{
  "n_layer": 9,
  "d_model": 384,
  "n_head": 3,
  "n_kv_head": 3,
  "head_dim": 128,
  "d_mlp": 1024,
  "vocab_size": 2048,
  "activation": "geglu",
  "norm": "rmsnorm",
  "norm_place": "peri",
  "norm_eps": 1e-05,
  "positions": "rope",
  "rope_base": 10000.0,
  "rope_fraction": 1.0,
  "qk_norm": false,
  "attn_scale": 0.0884,
  "bias": "none",
  "tie_embeddings": true,
  "parallel_block": false,
  "extras": ["capped logits"],
  "init": "uniform",
  "init_std_qkv": 0.0228,
  "init_std_o": 0.00537,
  "init_std_up": 0.0228,
  "init_std_down": 0.00537,
  "optimizer": "muon_variant",
  "lr": 0.00148,
  "lr_mult_o": 4.0,
  "beta1": 0.95,
  "lr_head": 0.00685,
  "grad_clip": 2.0,
  "warmup_steps": 200,
  "schedule": "wsd",
  "decay_fraction": 0.814,
  "decay_shape": "sqrt",
  "final_lr_fraction": 0.05,
  "batch_tokens": 65536,
  "seq_len": 512,
  "doc_mask": false,
  "train_tokens": 591100000,
  "steps": 9020,
  "dataset": "wikipedia_en"
}
Each number is 128 + 24 x the weight over the matrix's rms, rounded and kept within 0 to 255. Layers, rows and columns count from 0.

# layer 3 attention query, 384x384, rms 0.0573, rows 0-104, columns 256-319
[[110  97 127 112 101  95 134 111 135 123 148  86 145 103 118 115  97 141 137 101 164 142 126 156 100 147 148 158 117  69 108 146 148 149 161 153 126  74 163 145 123 142  99 151 146 145 115  91 121 102  71 127 167  99 113 148 105 125 129 124 132 115 121 122]
 [131 159 151 117 147  95  75 121 115 143 129 105 129 132 115 154 129 207 103 152 117 127  72  91 133 111 118 137 118  68  98 115 118 116 149 122 147 152 121 108 102  81 171 119 183  79 128 117 123 140 136 127  73  93  95 138 118 143  92 160 159 146 140 152]
 [112 132 136 117 128 117 111 145 151 155 129  66  81 119 134 129 122 134 101 135 101 131  99 138 139 118 175 136 141 113 134 109 137  93 112  86 109 136 126 100 155 153 202 141 122 131 124 123 133 120 153 176 129 129  95  89 100 135 108 108 159 160  96 133]
 [119 145 122 148 110 134 136 125 114  91 152  84 105 100 147 118 119 151  81 149 141 139 120 145 170 108  73 119 157 131 141 169  95 119 150 137 103  93 142 156 173 141 156 126 138 109 132 110 148 150 124 138 123 123 132 113 134  88  97 151 136 142 147 173]
 [133 141  78 143 114 150 182 126 130 169 134 128 146 155 134  84 120 181 111 122 113 180 106  86 169 166 138 126 123 117 137 107  93 142 162 182 111 169 112 127 107 145 172 111  94 175 120 119 108  94 131 104 147 122 124 112 127 171 133  92 138 113 149 117]
 [109 144 125 141 162 102  90 111 101 141 137 120 130 106 157 141 126 136 110  80 148 104 136 106 118 121 129 133 126 131 115 105 128 146 143 109 138 145  83 118 110 145 144 129 154 103 113 108  88  98 141 134 148 114 140 149 120 157 121 147 105 154 132 116]
 [134 129 117 135 124 152 166 134 172 100 167 133 169 115 106 108 173 124 122 125 122 138 130 155 137 108  87 111 177 137 114 125 140 123 126 103  83 111 120 137 157 155 118 111 135 158 136 125 108 150 123 118 131  89 126 121  80 161 147 134 112  98 113 158]
 [142 132 151 150  97 122 137 105 149 161 122 177 175 141 118  97 144 141 149 153 136 118 136 143 151  98 124 112 127 122  88 182 150 136 174 134 132 116 141 120 161 107 175 161 147 109  91 121 125 139 163 118 133 160 138 117 108 111 121 139 107 124  79 102]
 [174 158 144 107  93 143 141 114 114 150 125 139 121 114 146 136 123 119 148 159  71 174  74 129 103 121 186  94 131 123 146 146  88 134 103 131 101 144 109  72 123 167 160 128 167  98 120  80 146 153 147 137 124 114  81 113 114 125 106 131 116 144 108 112]
 [156 101 128 159 130 138 140  93 116 106 121 121 168 126 164 167 120 142 157 105 145  89 135 177 105 147  88 125 141 137 122 136 134 152 159  96 159 118 158 138 140 155 150 142 111 143 158 116 117 116 186 131 148 136 171 138 172 107  98 115 146  88 112 140]
 [126 148 153 176 131 106  89 144 124 158  87 137 119 123 127 149 155 142 129 104  83 168 118 115 144 121 173 151  86 103 106 173 122 151 126 123 122 157 147 177 140 170 103 105 132  95  96 109 129 114 155  97 129 131 113 142  90 117 107 110  98 180 136 156]
 [113  84  97 133 138 100 112 126 134  85  90 132 143 156  77 100 117 142  92 123 108 106 132 124 132 137 114 152 133 145 150 130 112  97 153 143  98 106 155 128 122 110 113 136 138  89 112 103 146 139 141 125 153  42 145 147 110 162 121 176 147 121 151 120]
 [ 97 103 108 146 106 153 118 160  78 149 111  89 115 150  82 182 113 100 134  92 147 117 139 138 165 111 131 130 125 125  93  99 138 111 120 121  97 108  85 106 123 158 116 140 113 146 162 144  98 121 149 129 100 120 142 137 161  90  89 121 106 122 156 128]
 [123 114 150 141 149 108 148 141 123 124 119 143 177 103  83 147  88 147  78 139 133 124  91 105 150 142 142 124 142 138 128  99 160 110 118  86 122 170 128 133 122 114 140 176 134 119 120 111 109 122 116 140 137 126 116 109 155 141 106 137 125 129 152 130]
 [136 131 144 122 137 122 155 128 103 120  97 114 112  92  81 131  85 177 172 180 170 129 165  88 160  78 129 145 142 115 136 118 132 113 101 139 124 134 143 135 195 144 123 102 170 122 119 159 131 113 157 143  98 101  97 117 123  76 106 129 133 169 160 120]
 [130 124 157 121 125 115 105 123  90 117 119 105 144 100  99 183 108 147 137 101 120 101 138 183 137 134 109 126  86  88 100 139 131 137  88 127 111 132 135 136 143 145 123 142  70 137 155 121 132 158 127 129 178 122 124 168 103 111  99  84 149 124 113 127]
 [143 146 125 156  95  92 116 138 135 123 129 127  93 110 128 114 156 141 117 164  93 177 112 124  85 144 121 149 109 151 153 151 141 123 111 123 113 110  60 153 138 123 138  86 131 186 147 155 106 138 147 124 143  98 113  67 136 167 183 130 177 137  79 119]
 [138 126 168 122  65  72  99 134 160 134 146 130 105 125 157 164 194 133 142 120 115  88 118 106 129 127 142 117 138 129 114  91 120 151 135 120 168 153 126 138 113 128 114  98 146  91  99 166  89 205 100 167 112 127 112  93  88 128 171 103 115 131 109 113]
 [116 131 105 122 166 143 134  92 158 101 117 113 138  99 115 155 102 132 104 126 144 129  94  96 115 116 117 147 109 161 156 136 125 123 100 111  95 123  97  67 143 130 139  95 113  90 108 101 169 186 137 117 104 119 109 138 168  68 130 155 184 131 165 104]
 [158 128  85 123  94 148 201 113 125 134 147 136 141 129 129 130 121  90 139  74 106 123 170 109 119  99 124 121 144 134 161 126 122 130 112  92  99  85  91 116 125 124 124 148 112 192 141 176 161 170 162 132 186 131 117 152 182  96 171 103 121 115 124 169]
 [127 154 134 112 142 158  97 125 151 128 175 139 132 113 118  83 132 146  99 155 164 140 124 161 112 122 128 111 102 131 109 111  98 115 136 155 123 112 131 113 118 132 188 129 157 170 138 110 113 131 119 146 102 141 119 138  95 105 126 157 154 180 166 160]
 [177 106  85 145 164 165  90 143 136 125 122 148 150 115 105 132 121 145 134 115 154  95 150 135 139 112 146 172 142 122 124  92 169 118 101 139 168 143 110  80 144 114  85 121 174 102 132  76 148 138 111 134 139 132  92 158 154 109 125  79 134 112 174 114]
 [152  85 125 110  82 154 142 139 177 105 147 118 134 121 125 157 125  80 108  97  54 107  76 114 165 127 153 153  99  71 106 122 145 132 157 144 134 108 149 134 183  94 152 148 128 123 127 178 131 148 140 122 119 141 155  94 152 130 138 135  96 106 116  99]
 [157 162 128 188 116 108 116 183 107 126 132 170 111 139 127 157 139 114 104 139 154 114 110 148 100 142 138 120 131 113 134 132  80 128 111 147 101 166 171 124 166 159 144 130 120  62 157 126 137 159  48 143 133 134 136  90 100 126 133  90 121 170  99 119]
 [160 104 143 114 152 120 101 155 118 141 127 166 122 149 139  76 105 109 115 139  92 152 114  92 144 170 146 117 132 104  81  94 140 121  88  98 138 120  98 119 126 106 121 141 127 161 124 141 156  83 109 136 143 127 122 133 102 159 123  89  99 153 108 154]
 [152 100 139 157 166 112 118 143 108 158  87 172 162 122 188  82 140 101 108 105 189 113 114 156 193 119  90 121 112 135 119 115 101 161 136 141 105 148 131 141  95 146 131 138 116 142 119 139 184 131 125  81 111 115 111  96 158 108 120 112 172 117 132 119]
 [118 157  94 136  89 105 134 149 134 145 142 141 149 152 128 161 121 104 193 134 150 144  69 102 142  66 105 151 125  98 124 128  82 131 139  85 131  94 107 143 128  92 140 109  99  83 127 135 125 129 139 140 144 139 111 146  63 131 150 158 123  78 104 140]
 [114 143 132 148 139  83 131 118 174 164 115 113 140 107 126 132 172 156 121 150 131 159 123 146  78  72 128  82 124 113 140 135 170  98 107  87 125 100 106 151 104 136 156 152 150 107 137 157 143 143 170 108 159 107 106 129 133  95 153  93 180 115 116 118]
 [ 87 138 127 123 123 176 176 156 198 121 101 105 109 113 128 107 169 155 161 101 183 125 143 127  99 129 151 121 113  88 103 137 152 101 127 219 143 146 123 112 150  76 129 122 105 171  73 101 172  87 132 146  91  88 150  97 162 157 137  97 106 134 144 118]
 [127  96 164 150 120 144 141 136 143 115 146 109  83 117  85 124 109 121 161 137 130 112 151 117  94 147 131  70 150 129 134 140  60 151 144 135 163 127 147 136 167 131  82 131 108 140 150 135 159 139 138 176 147 125  94 155 162 127 120 157 161 142 142 146]
 [138 147 137 175 142 113 132 138 162  82 159 127 120 117 140 110 137 133 112 132 124 138 124 143 104  82 132 160 114 109 203 101 116 121 130 128 158 130 118 122 134 131 113 133 176 164 158 118 184  88 139 140  96 140 139 141 146 128  91 127 159 127 129 120]
 [117  61  99 140 123 147 126 101 161  91 158 100 161 178 114 126 145 147 120 128 122 110 169 142 121 117 142 141  62 143 126 147 118 116 153 156 116 146 130 107 142 115 154 127 122 112 125  97 151 159  96 144 114 122 121 149 101 137 109 151 127 128 129 118]
 [147 156  92 114 108 151 153 124 152 140 136 158 172 114 107 103 131 108  94  93 150 199 143 155 129  83  70  81 135 134 110 108 139 129 125 146 105 149 134 141 161 150 131 124 128 134 134 146 149 178 168 162 158 111 146 142 105 152  83 150 147 139 127 127]
 [145 115 152  99 136 145 130  84  60 119 139 156 142 183 127 121 130 110 133 117 121  50 136 123 167 142 123 122 133  93 100 139 106 140 101  94 120 119 117 155 123 124 106 115 147 111  89 190 144  94 144 130 109 138 143 120  87 135 131 185  75 107 170 144]
 [158 169 114 118 138 108 182 105  92 133 111 148 146 127  81  98 114 166 108  98 100 130 143 157  84  87 145 131  83 150 160 120 134 127 100 153  55 156 176 121 165 124 131 137 147 122 150 134  73 111 156 138 116 146 135  99 120 140 141  87 155 111 125  98]
 [202 117 148 121 124  94 180 131 105 109 129 139 109 118 123 123 141 119 150 116 125 135 159  85 125  96 122 164 137 132 115 104 167 119 120  93 114 134 107 195 146 158 145 173 147 131 132 155 100 104 153 128  93 129 132 116 165 100 138 151 140 138  66 139]
 [118 146 112 123 140 109 111 117 128  86 123 170 106 135 116 120  98 109 131 104 143 139 141 112 141 122 148 143  88 140  51 155 153  91  98  97 145 120  91  92  92 138 155 128  98 146 121 134 152 112 145 155  95 108 109 133 111 148 140 135 108 143 157  78]
 [127 113 154 141 122 142 105 147 130 139 132  97 131 131  94  91 125  93 182 121 127 113 127 136 197 152 156 127 144 108 102 132  99 193 148 108  78 133 104 161 148 103 132 103 134 127 162 152 138 125  85 164 144 133  96 154  55 109 147 152 148 140 120 122]
 [ 95 144 106 137 114 115 165 207 110 177  82 150 142 176 130 133 143 155 196 131 106 172 146 129 132 130 105 141 106 118 110 173 137 104 139 146  89 134 165 162 155 110 144 104 109 207 123 121 118 131 144  61 159 144 127 118 146 111 181 144 152 165 123  74]
 [148 139  80 127 115  88  88 101 141  89 124 127 135 112 138 114 129 154 100 170 130 132 119 164 105  84 126 150 135 152 112  92 145 132 140 141 125 160 147 113  92 169  88 167 113  94 102  62 107 179 112  94 102 126 120 119 168  98  95 129 127 141 158 136]
 [155 201 171 155 116 136 144 100 129 136 171 147 134 126 123 145 128 115 163  93 126  99 141 137 175 154 102 100 121 150 127  86 135 113 129 103 177 132  95  94 111 123 124 112 145 164 204  86  60 162 183 175 127 196 136 114 149 116  92 118 130 116  89 104]
 [ 62 134 124 190 104 112 137  98 137 116  85 151 141 105 116  94  77 113 128 116 137 113  91 102 116 124 106 151 135 117 119  89 157 125 190 146 117 128 164 135 141 158  85  99  93 141 139 125  65 141 134 134 111 106 109 158  95  81 112 122  92 122  96 117]
 [136 145 112 128 108 118 132 135 111 172 130 109 153  98 117 186 129 104 110 150 127 162 133 174 163 125  87  65 135 100 117 152 117 111 130 164 125 165 116 130 121 131 130  87 162 131  90 104 123 148 127 116 161 130 100 148  88 101 103 104 130  84 111  98]
 [ 99 134 144  94 161 128 126 145 100 149 132 133 103 137 129  88 159 115 152 133 112 128  98 106 175 134 119 111 123 120 144 163 124  84 153 116 100  99 117 125 113 148 112 123 119 108 123 123 129  93 106 115 143 105 152 112 133 151  67  95 156 135 128 161]
 [133 121 135 148 101 151 136 145 151 112 168 173 154 105 147  93 164 143  87 142 107 143  92 116 134 127 169 145  61 156  97 129 115 133  76 116 100 152 166 174  70 121  88 104 132 109 118 120 100 112  88 137 125 121 131 140 104 122 155 127 101 138 112 157]
 [137 129  97 164 131 146 104 164 146 121 109 164 113 118 134 115 124  52  99 131 111 127 120 109 102 163 138 147  97 105  93 159  84 167 101  81 122 111 106 198 134 126  84 120 171  83 106  81 146 126 106 123 125 105 148 132 128 142  94 120 103 137  84 124]
 [ 83  77 131 108 149 179 135 143 134 160 161 107 138 118 206 168 146  80 118 110 116 103 122 109 118 160  95 104 129 162 144 143  86 102 171 149 101 103 103 130 143 125 150 190 128 143 129 102 115  81  76 109 131 140 109 173 107 141 142 135 102  57 113 161]
 [ 99 170 100 144 158 144 137 126 133 155 126  96 131 142 130 176  73 170 172 124 127 151 152 128 134 105 102  82 143 138 123 141 120  99 116  99 176  88 137 126 156  95 119 162 131  84 178 108  93  90 124 147 141  92 165 119 105 139 148 170 147  94 145 163]
 [169 114 148  87  52 137 120  91 120 114 159 132 104 102 128  87 162 130 120 108 153 147 145 138 179 106  96 132 131 108 113 117 163  95 100 100 119 145 145 155  92 116 100 102 143 136 120 143 140 105 143 141 103 122 109 144 119 124 137 106 114  88 119  72]
 [109 114 141 113 136 107 158 148 167 167 145 160 132  83 121 155 142 120 128  95 161 107 127  74 146 133 115 131 136 147 147 164 119 101 102 156 115 124 126 143 193 142  98 146 106 100 167 126 143 118 112 139 181 132 161 105 125 139 143 107 125 112 139 135]
 [116 124 102 148 108 131 122 133 151 121 172 120 119 125 105  83 104 141 122 166 195  83 143 111 162 120 129 106 146 106 154 148 131 145  93 165 127  95 108 110 106 108 156 125  93 158 141 137 153 110 136  96 125 118 101 109 166  69  96  85 166  99 162 119]
 [113 147 120 137 115 114 145 119 139 115 136 170 138 114 118 148 111 124  81 134 176 118 142 114 124 151 138 119 119 102 123  92 109 128 125 171 110 101 110 109  92 147 140 125 159 111 104 148 118 133 100  99 137 113 115 152  82 177 123 138  90 110 125 161]
 [165 140 115 178 114 112 150 122 128 117 103 108 144 106  77  82 123 129 120 161 109 114 116 151 163 122 107 113  91 145 167 143 134 129  71 116 124 116 183 117 114 105 141 145 148 184 120 145 104  87 116 108 127 126 116 151 135 160 115  98 145  99 132 151]
 [173 131 144  81 158 115 125 119 101  79 118 159 152 131 125 126 139 133  91 123 169 134 112 106 160 102 133  83 137 160 154 152 146  69 128 125 112 135  86 110 136 134 121 128 109 119 157 128 119 117 142 138  98 149 125 106  85 151 195 169 159 102 173  80]
 [ 68 137 135 114 104 161 141  98 144 104 134 156  97 161 171 101 118 135 151 120 154 122  86 114 139  95 113 121 152  72 117 125 135  99  89 164  68 157 119 102 128 153 119 170 114 128 178  98 131 137 117 131 160 123 123 127 151 100  93 181 115  82  90  75]
 [ 98 109 145 142  74 132 126  93 111 121 134 115  98 156 129 117  84 151 117 168 161 159 162 162 117  85 144 144 173 113 132 100 154 170 117 140 122  77 109  95  96  93 158 141 126 120 139 117 129 105 161 124  89 132 130 113  89 138 113  77  99 173 179  91]
 [154  96 141  69 117 113 172 117 126  64 135 119 130 160 118 123 126 108 124 127 107 162 154 134 114 140 115 124 140  81 159 147 137 122 122 136 118 102 109 159 168 116 139 178 216  58 196 105 117 164 150 155 136 136 131 124 187  80 136  72 205 137 128 135]
 [ 95 140 160 126 106 157 137 128  91 164 134  99 162 134 155 129 124  77 108 177 131 154 131 138 128 153  85 122 150 151 138 108 110 161 113 139 143 132 193  59 157 114  86  96 103 115 149  93 109 137 161 146 134 160 142 118  75 146 130 156 114 168 171 156]
 [102 107 133 154 121 105 132 113  82 113 138 119  91 111 113 127 123 120  99 163 142 143 159 166 148 167 153 114 130 114 141 104 137 124 126  74 134 160 128 154 116 138 104 113 118 126 141 117  71  88 136 108 129 119 161 120 119 108 127 131 130  75 105 113]
 [156 103 131 106 100 138 161 114 131 133  90 149 168 153 143 132 169 132 149 131 107 121 133 125 148 134 107 108 118 123 119 161 135 146 170 118  73 130 145 177 159 110 106 159 155 149  92 108 115 138 141  79 123  97 125 139 125 143 144 120 104 100 146 162]
 [146 106 144  59 118 119 156 123  79  86 162 114 162 130 124 197 110  82 161 136 143 140 117 104 148 138 113 125 131  90  63  74 113 146 149 150 171 153 121 182 129 115 152 156  91 167 136 118  73  93 167 172 128 121 125 157 180 100 100 174 185 122 124 124]
 [170 137  93 151 135 139 162  97  98 138 118  86 140 121 167 118 103 103 121 166 135  82  85 112  98 100 134 128 128 222 155 106 147 160  99 157  86 113 112 109 104 104 120 130 115 186  94 116 105 118 149 106 180 138  97 105 152 109 161 161 137 145 144 142]
 [128 137 131 120 130 148 125 172 173 162 145  97  92 106 143 142 117 129 134  96 142 157 107 128 132  91 111 128 103 110 148 117 105 125 134  91 140 114 112 104 135 119 125 110 128  84 126 112 136 165 127 130 130 148  95 112 105 117 134 120 121 194  77 114]
 [147 121 133 148 128 109 123 100 127 134 156 161 128  80  65 135 138 167  70 144  73 145 132 149 112 131 116 145  87  90 158 171 131 172 121 143  88  88 122 128  88 133 116 155 133 122 132  81  87 130 108 122 129 122 133 129 132 129 106 141 134 136 117 139]
 [136 145 127 139 129 133 119  91 106 165 160 139 125 106 106 106  91 121 138 134 133 134 118 114 166  88 143 164 109 147 153 151 123 124  98 132 139 130 133  94 124 149 105 134 121 130 155 111 137 146 158 141 138 142 128 107 105 103 133 117 132 129 162 107]
 [127 150 126 112 106 121 101 126 104 148 152 117 119 132 148 137 134  88 141 125 147  66  88  86 143 168 131 152  96  57 151  84 114 119  95 139 144 132 124 140 114 152 160 154 117 116 142 164 136  94 115 101 127 121 112 118 156 140 129 118 146 165 146 124]
 [129 123 143 135 162 123 155 158  93 109 139 174 139 138 147 135 105 177 117 115 121 122 131 126 158 137 130 134 134 122 158 144 155 139 115  98 133 107  93 126 133 184 124 141 173 127 142 100 147 154 106 116 140 122 140  89 189 126 129 163 115 101 154 134]
 [100  97 114 180 114 138 143 154  99 107  97  79 109 145 163 158 122 106 119 129 133 167 144 172 146 115 114 114 142 169 139 160 108 107 116 110 130 114 117 133 153 152 133 135 118 119 139  72  89 121 126 170 137 126 155 143 150 155 136  95 130 170 103 165]
 [136 145 105  92 166 124 126 139 102 155 134 142 120 109 112 116 175 102 118 140 104 142  77 117 120 118 143 124 140  92 156 134 134 128 115 112 119 106 139 145  82 115  93 118 114 154 108 137 161 125 135 124 149 133 155  95 165 144 122 116 139 125 140 161]
 [111 158 116 131 152 147 123 119 141 136 146 155 113 147 136 148 144 125 124 136 130 151  91 187 118 146 105 102 110  97 133  97 118 107 160 169 142 124  84  97 109 122  88 113 138 111  65 135 162 137 121 117 125 101 147 132  77 172 127 178  81 104 111 157]
 [115 129 194 148 119 118 108 130 113 125 125 128 119 113 133 135 133 121 116 113  95  79 145 131 120 153 129 108 128 106 104 145 119 112 145 111 111 151 131 127 149 116  92 132  83 136 141 129 138 114 101 120 128 155 152 130 112 130 126 111 117 105 166 157]
 [142 116  74  84  83 153 129 130 136 133 114 100 168 125 100 102 137 141 146 131 127 118 170 108 122 129 134 129 133 121 155  93 119 111 129 142 124 142 138 140 140 132 147 111 103 132 162  86 143 155 161 115 116 123 135 174 193 134 140  93 147 100 160 118]
 [148 136 132  98 146 140 118 137 117 135 154 120 137 102 124 122 111 125 122 138 125 129 108 100 135 126 132 129 102 118 104 121 108 135 161 175 120 147 122 146  98 118 120 124 132 114 105 132 146 158  96  97 121 133  94 169 168 167 126  83 124 128 150 102]
 [115 115 102 127 132  87  79 172 152 146 116 128 146 142 137 134 162 158 119 125 122 134 131 155 100 108 128 163  99 116 135 141 147  96 116 138 156 143 151 185 144 157 143 119 130 173 112 127 123 141 147 115 100 127 150 102 153 128 169 122 117 165 159 137]
 [ 96 109 157 117 139 127 118 130 133 137 133 129 164 112 139 122 109 155 111 147 153 117 146 129 129 102 120 154 121  94 122 153 135 111 134 110 122 140 105 171 103 125 146 144 163 161  65 129 124 108 125 148 129 149  93 108  73 153 134 154 141 133 107 119]
 [119 122 134 137 116 124  88 114 128 156 105 117 127 118 122 104 117 138 144 141 110 107 143 116 148 163 153 152 113 147 145 139 187 126 132  92 160 123 178  83 123 128 127 141 138 108 110 114 110 153 149 108 113 110 123 113 159 114 148 122 107 100 136 124]
 [103 113  86 174 106 142 139  72 163 102 147 121  89 138 119 145  99 143 142 138 122 101  83 169 108 114 102 133 121  96 126 141 134 144 137 109 147 113 162 119 161 124 144  81 143 124 142 111 137  89 127 111 146 126 114 133 107 124 103 118 171 131 112 153]
 [151 136 113 119 120 127  71 138 110 128 135 119 146 101 121 153 153 128 141 152 125 139 112 102 143 154 127 123 135 132 111 111 125 158 115 101 109 160 120  96 102 138  95 130 133 114 129 149 127 151 114 133  92 146 153 139 128 130 116 122 116 151 124 116]
 [120 112 132 100 143 121 119 168 101  49 123 142 140 164 145 159 106 148 120 150  84 116 155  80 141 108 138  88  90 171 145 136 161 190 160 105 164  99 118 125 141 122 180 138 167 148 159 126 135 120  95 101 136 130 146 112 113  99 147 118 114 136  78 128]
 [135 141 100 143 107  99 137 137 137 144 135 145 119 130 113 130 176 109 141 153 120 130  96  88 107 110 215 144  75 155 144 148 132 138 140  84 104 148 135 134 115 103 119 128 121 137 132 146 132 161  99 120 144 126  86 119 156 171 105 146  96 136  98  91]
 [127 166 106 139 114 109 135 129 103 135 119  81 134 106 135  74 129 135 156 174 110 164 118 139 102 117 130 137 143 132 183 119 121 153 142 141 116 113 153 131 113 137  79 114 120 156 137 106 116 137 140 135  95 115 120  92 150 130 110 185 159 106 109 139]
 [133 187 129 162 138  93  89 131 115 136 138 127 132 137 151 137 152 136 102  59 114 157 115 136 129 108 119 128 127 131 113 141 138 132 159  81 130 118  54 156 167 130 107 123 104 116 162 150 155 123 124 127 126 140 148 141  75 157 185 157  85 138 113 138]
 [112 137 178 159 113 122 125 112  98 127 130 106 122 105 122 118 163 111 128 127 119 162 190 119 151 147 154 141 162 115 151 116  86  76 112 106 102 171 119  95 141 117 174 123 125  71 116 125 178 150  96 163 121 114 110 110 121 104 108 133 109 143 129 143]
 [ 80 119 150 152 149 164 149 154 122 113 133 154 115 162 109 183 171 103 124 195 125 111 129 107 159 132  76 155 135 112 138 124 145 117 146  93 138 121 148  97 107 118 184 126 156 128 150  73 136 126  89 127 136 123  81 130 116  89 120 100 118  86 129  76]
 [120  99 131 147  91 135 134 132 108 116 102 109  65 115 109 181 115 128 114 150 124 132 128 159 116 165  98 104 188 110 112  56 105 127 126 118 134 134 112 127 100  88 177 137 159 116 176  99 148 135 141 113 115 135  86  83 144 135 109 154 126 118 156 191]
 [116 135 136 136 138 123 116 168 108 157 135 138 150 196 166 107 135 145 100 115  91 135 128  95 192 124 128  98 150 129 126 117 149 117 129  78 176 136  84 157 123 157 122 104 161 137 134 140  84 120 129 186 157 133 127 169  98 137  99 132 131 140 133 148]
 [151 101 132 134 135 147 129 147 117 176  92 127 161 110 135  65 131 152 112 159 117 174 113 111 152 125 126 136 131 144 116 139 150 133 151 145 155 113 151  89  97 118 160 141 115 135 105 139 137  79 160 139 151 112 149 135 176  89 132 117 191 145 108 105]
 [142 110 155  89 108 148 139 114 132  80  92 114 141 149 169 103 125 103  93 132 161 111 158 127 156 147 109 109 126 130 160 153 106 150 141 132 150 118 107 162 139 139 156 111 140 147 160  99 172  65 104  91 125 143 132 142  97 138 151 116 154 122 108 112]
 [ 73 155 152 140 103  96 115 116 123 123 127 129 116 116 149 155 169 144 139 180 154 132 164  80 165 139 137  80 131 136 136 132 106 104 136 109 129 188 137 186 131 170 152 130 119 129 119 124 107  81 188 144 124 125 128 118 129 102 162 112 154 121 142 123]
 [119 138  91 137 143 111 111 117 142 160 113 140 136 191 117 140 117  79 140 115 161 161  94  73 122 150 148 121 129 110  95 151  99 123 149 128 138  58 174  81 128 152 151 111 130 141 109 111 119 119 145 120 138  91 156 116 180 146 115 124  94 139 111 107]
 [144 140 127 120 132 122 117 123  62 129 135  99 118 132 117 147 157 103 152 180 130 189 138 119 145 134 113 109 121  98 137 135 115  91 161 121 119 134 144 140 128 123 164 128  94 127 152 203 136 121 153 108 112 107 182 160  98 166 132 113 150 163 132 169]
 [150 142 101 113 143 120 115 118 113 113 144 103 126 169 123  91 138 163  94 149 128 121 132  66 154 104 145 124 107 166 136 109 164 176 120 164 136  57 144 101  92 128 125 148 120 144 130 136 131 124 132 129 152 105  99 169 104 105 153 145 111 149 147 115]
 [ 69 122 158 122 121 119 161  82 104 143  80 144 113 158  67  68 103 111 169 116 149 129 114 136 116 125 120 119 138 138 127 153 126 138 150 153 120 163 132 130 140  95 103 164 104  90 112 144 137 178 108 161 130 124 129 164 198 133 133 136 186 140 165 138]
 [117 138 109 112 115 126 156 122 132 102 128 112 119 133 132 134 146  74  99 136 115 176 149  75 171 146 131 130 138 137 120 153  84 108 123 147 140 118 139 150 135 141 120  88 153 129 105 122  78 121 166  71 154  89 103 147 112 163  75 163 138 114 153 140]
 [129 101 172 140 139 129 125 139  75 123 117 158 115  99  93 106 159 139 113 168 177 124 141 108 165 188 115 147 125 143 101  50 151 110 147 145  86 150 112 115  89 111 114 141 121 124 106 114 111 169 135 146 143 141 171 147 102 123  80 125 187 145 103 119]
 [135 141 115 152 113 106 130 168 100 102 135 143 158 133 165 120 148 130 133 172 137  76 114 130 134 102 106 126 126 122 146 156 151 105 141  98 161 100 110 153  93 158 120 130 123  96 101 142 105 125  95 145  88  95 171 123 164 106 165  71 120 102 156 119]
 [ 97  97 123 115  79 160 124 126 127 149 158  92 106 121 109 115 115 127 150 104 181 143 115 117 150 132  96  98 137 135 102  82 152 139 129 146 108 144 114 114 128 159 137 143 190 113 115 157 140 141 137  84 136 151 117 128 206 122 132 137  92 103 104 121]
 [158 144 131 163 163 188 201  79 160 149 122 134  92 139 105 111 104  96 158 159 127 101 110 144 111 116 156 133 143 150 128  75 145 168  97 172 120 102 159 140 174 117 140 130 122 111 169 121 123 126 146 110 116 101  83 107 114 103 143  99 156  89 127 150]
 [143 126 129 156 138 116 178 159 129 132 135 114 131  72 122 153 148 110 133 126  96 116 111 107 161 146  78 136 135 123 104 146 158 171 117 136 109  97  94 111 141 125 162 165 110 156  99 120 152 106 149 141 120 102 136 101 120 141  84  75 121 137 127 181]
 [128 123 109 133 109  51  99 107 145 155 139  97  85 153 133 100 142 113 129 141 162  99 137 110  64 150 130 189 143 122 172 109 122 131 105 140 100 166 162 111 120 148 124  92 112 150 116  58  89 134 151 113 181 134 110 125 147 111 112 135 105 176 164 150]
 [179 166 131 135 147 146 130 116 113 140 180 144 131 139 139 122  92  80  89 135 122 119 172 110 150 142 113 109 188 127 152  83 145 119 118 123 133 157  77 113 121 159  78  86  92  81 123 124 163 125 109 148  80  97 179 129  87 153  92 164 196 117  67 161]
 [120 194 144 163 128 176 133 163 143 119  99 168  85 149  95 138 113 121 126  86 154 147 136 128 108 122 135 141 112 124 135  99 154 111  78 131  87 153 114  96 126 128 157 141 119 180 122 151 113 192 101 111 112 140 141 120 143  92 133 115 102 188 181 152]
 [172  49 138  98 117  92 115  73 138 140 174 123 118 112 119 147  90 127 117 126 155 152 121 159 115 114 127 151 174 154 147 119 117 149 142 141 124 158 137 155 163 126 178 138  89 112  94  95 126 179 131 136 154 164 103 133 169 115 123 126 115 101 134 163]
 [148 135 107  82 147 106 142 129  77 119 115 196 161 113 110  67 149 137  88 120 120 139  85  72  46 118 135  98  92 149 163 127  86 142 170 153 142 142 151 141  96 150 120  90  78 130 131 143  96 139 150  88 140  72 167 176 143 123 142  98  72 161 130 156]
 [118  93 107 144 119 160  79 124  75 174 127 152 105 105 130 103 120 124 140 150 148  98  96  93 125 111 103 121 170  72 142 133 129 102 128 148 116 160 140  93  81 134 147 177 133 126 113 208 127 148 115 206  88 129 180 141 179 126 179 132  98 140 101 162]]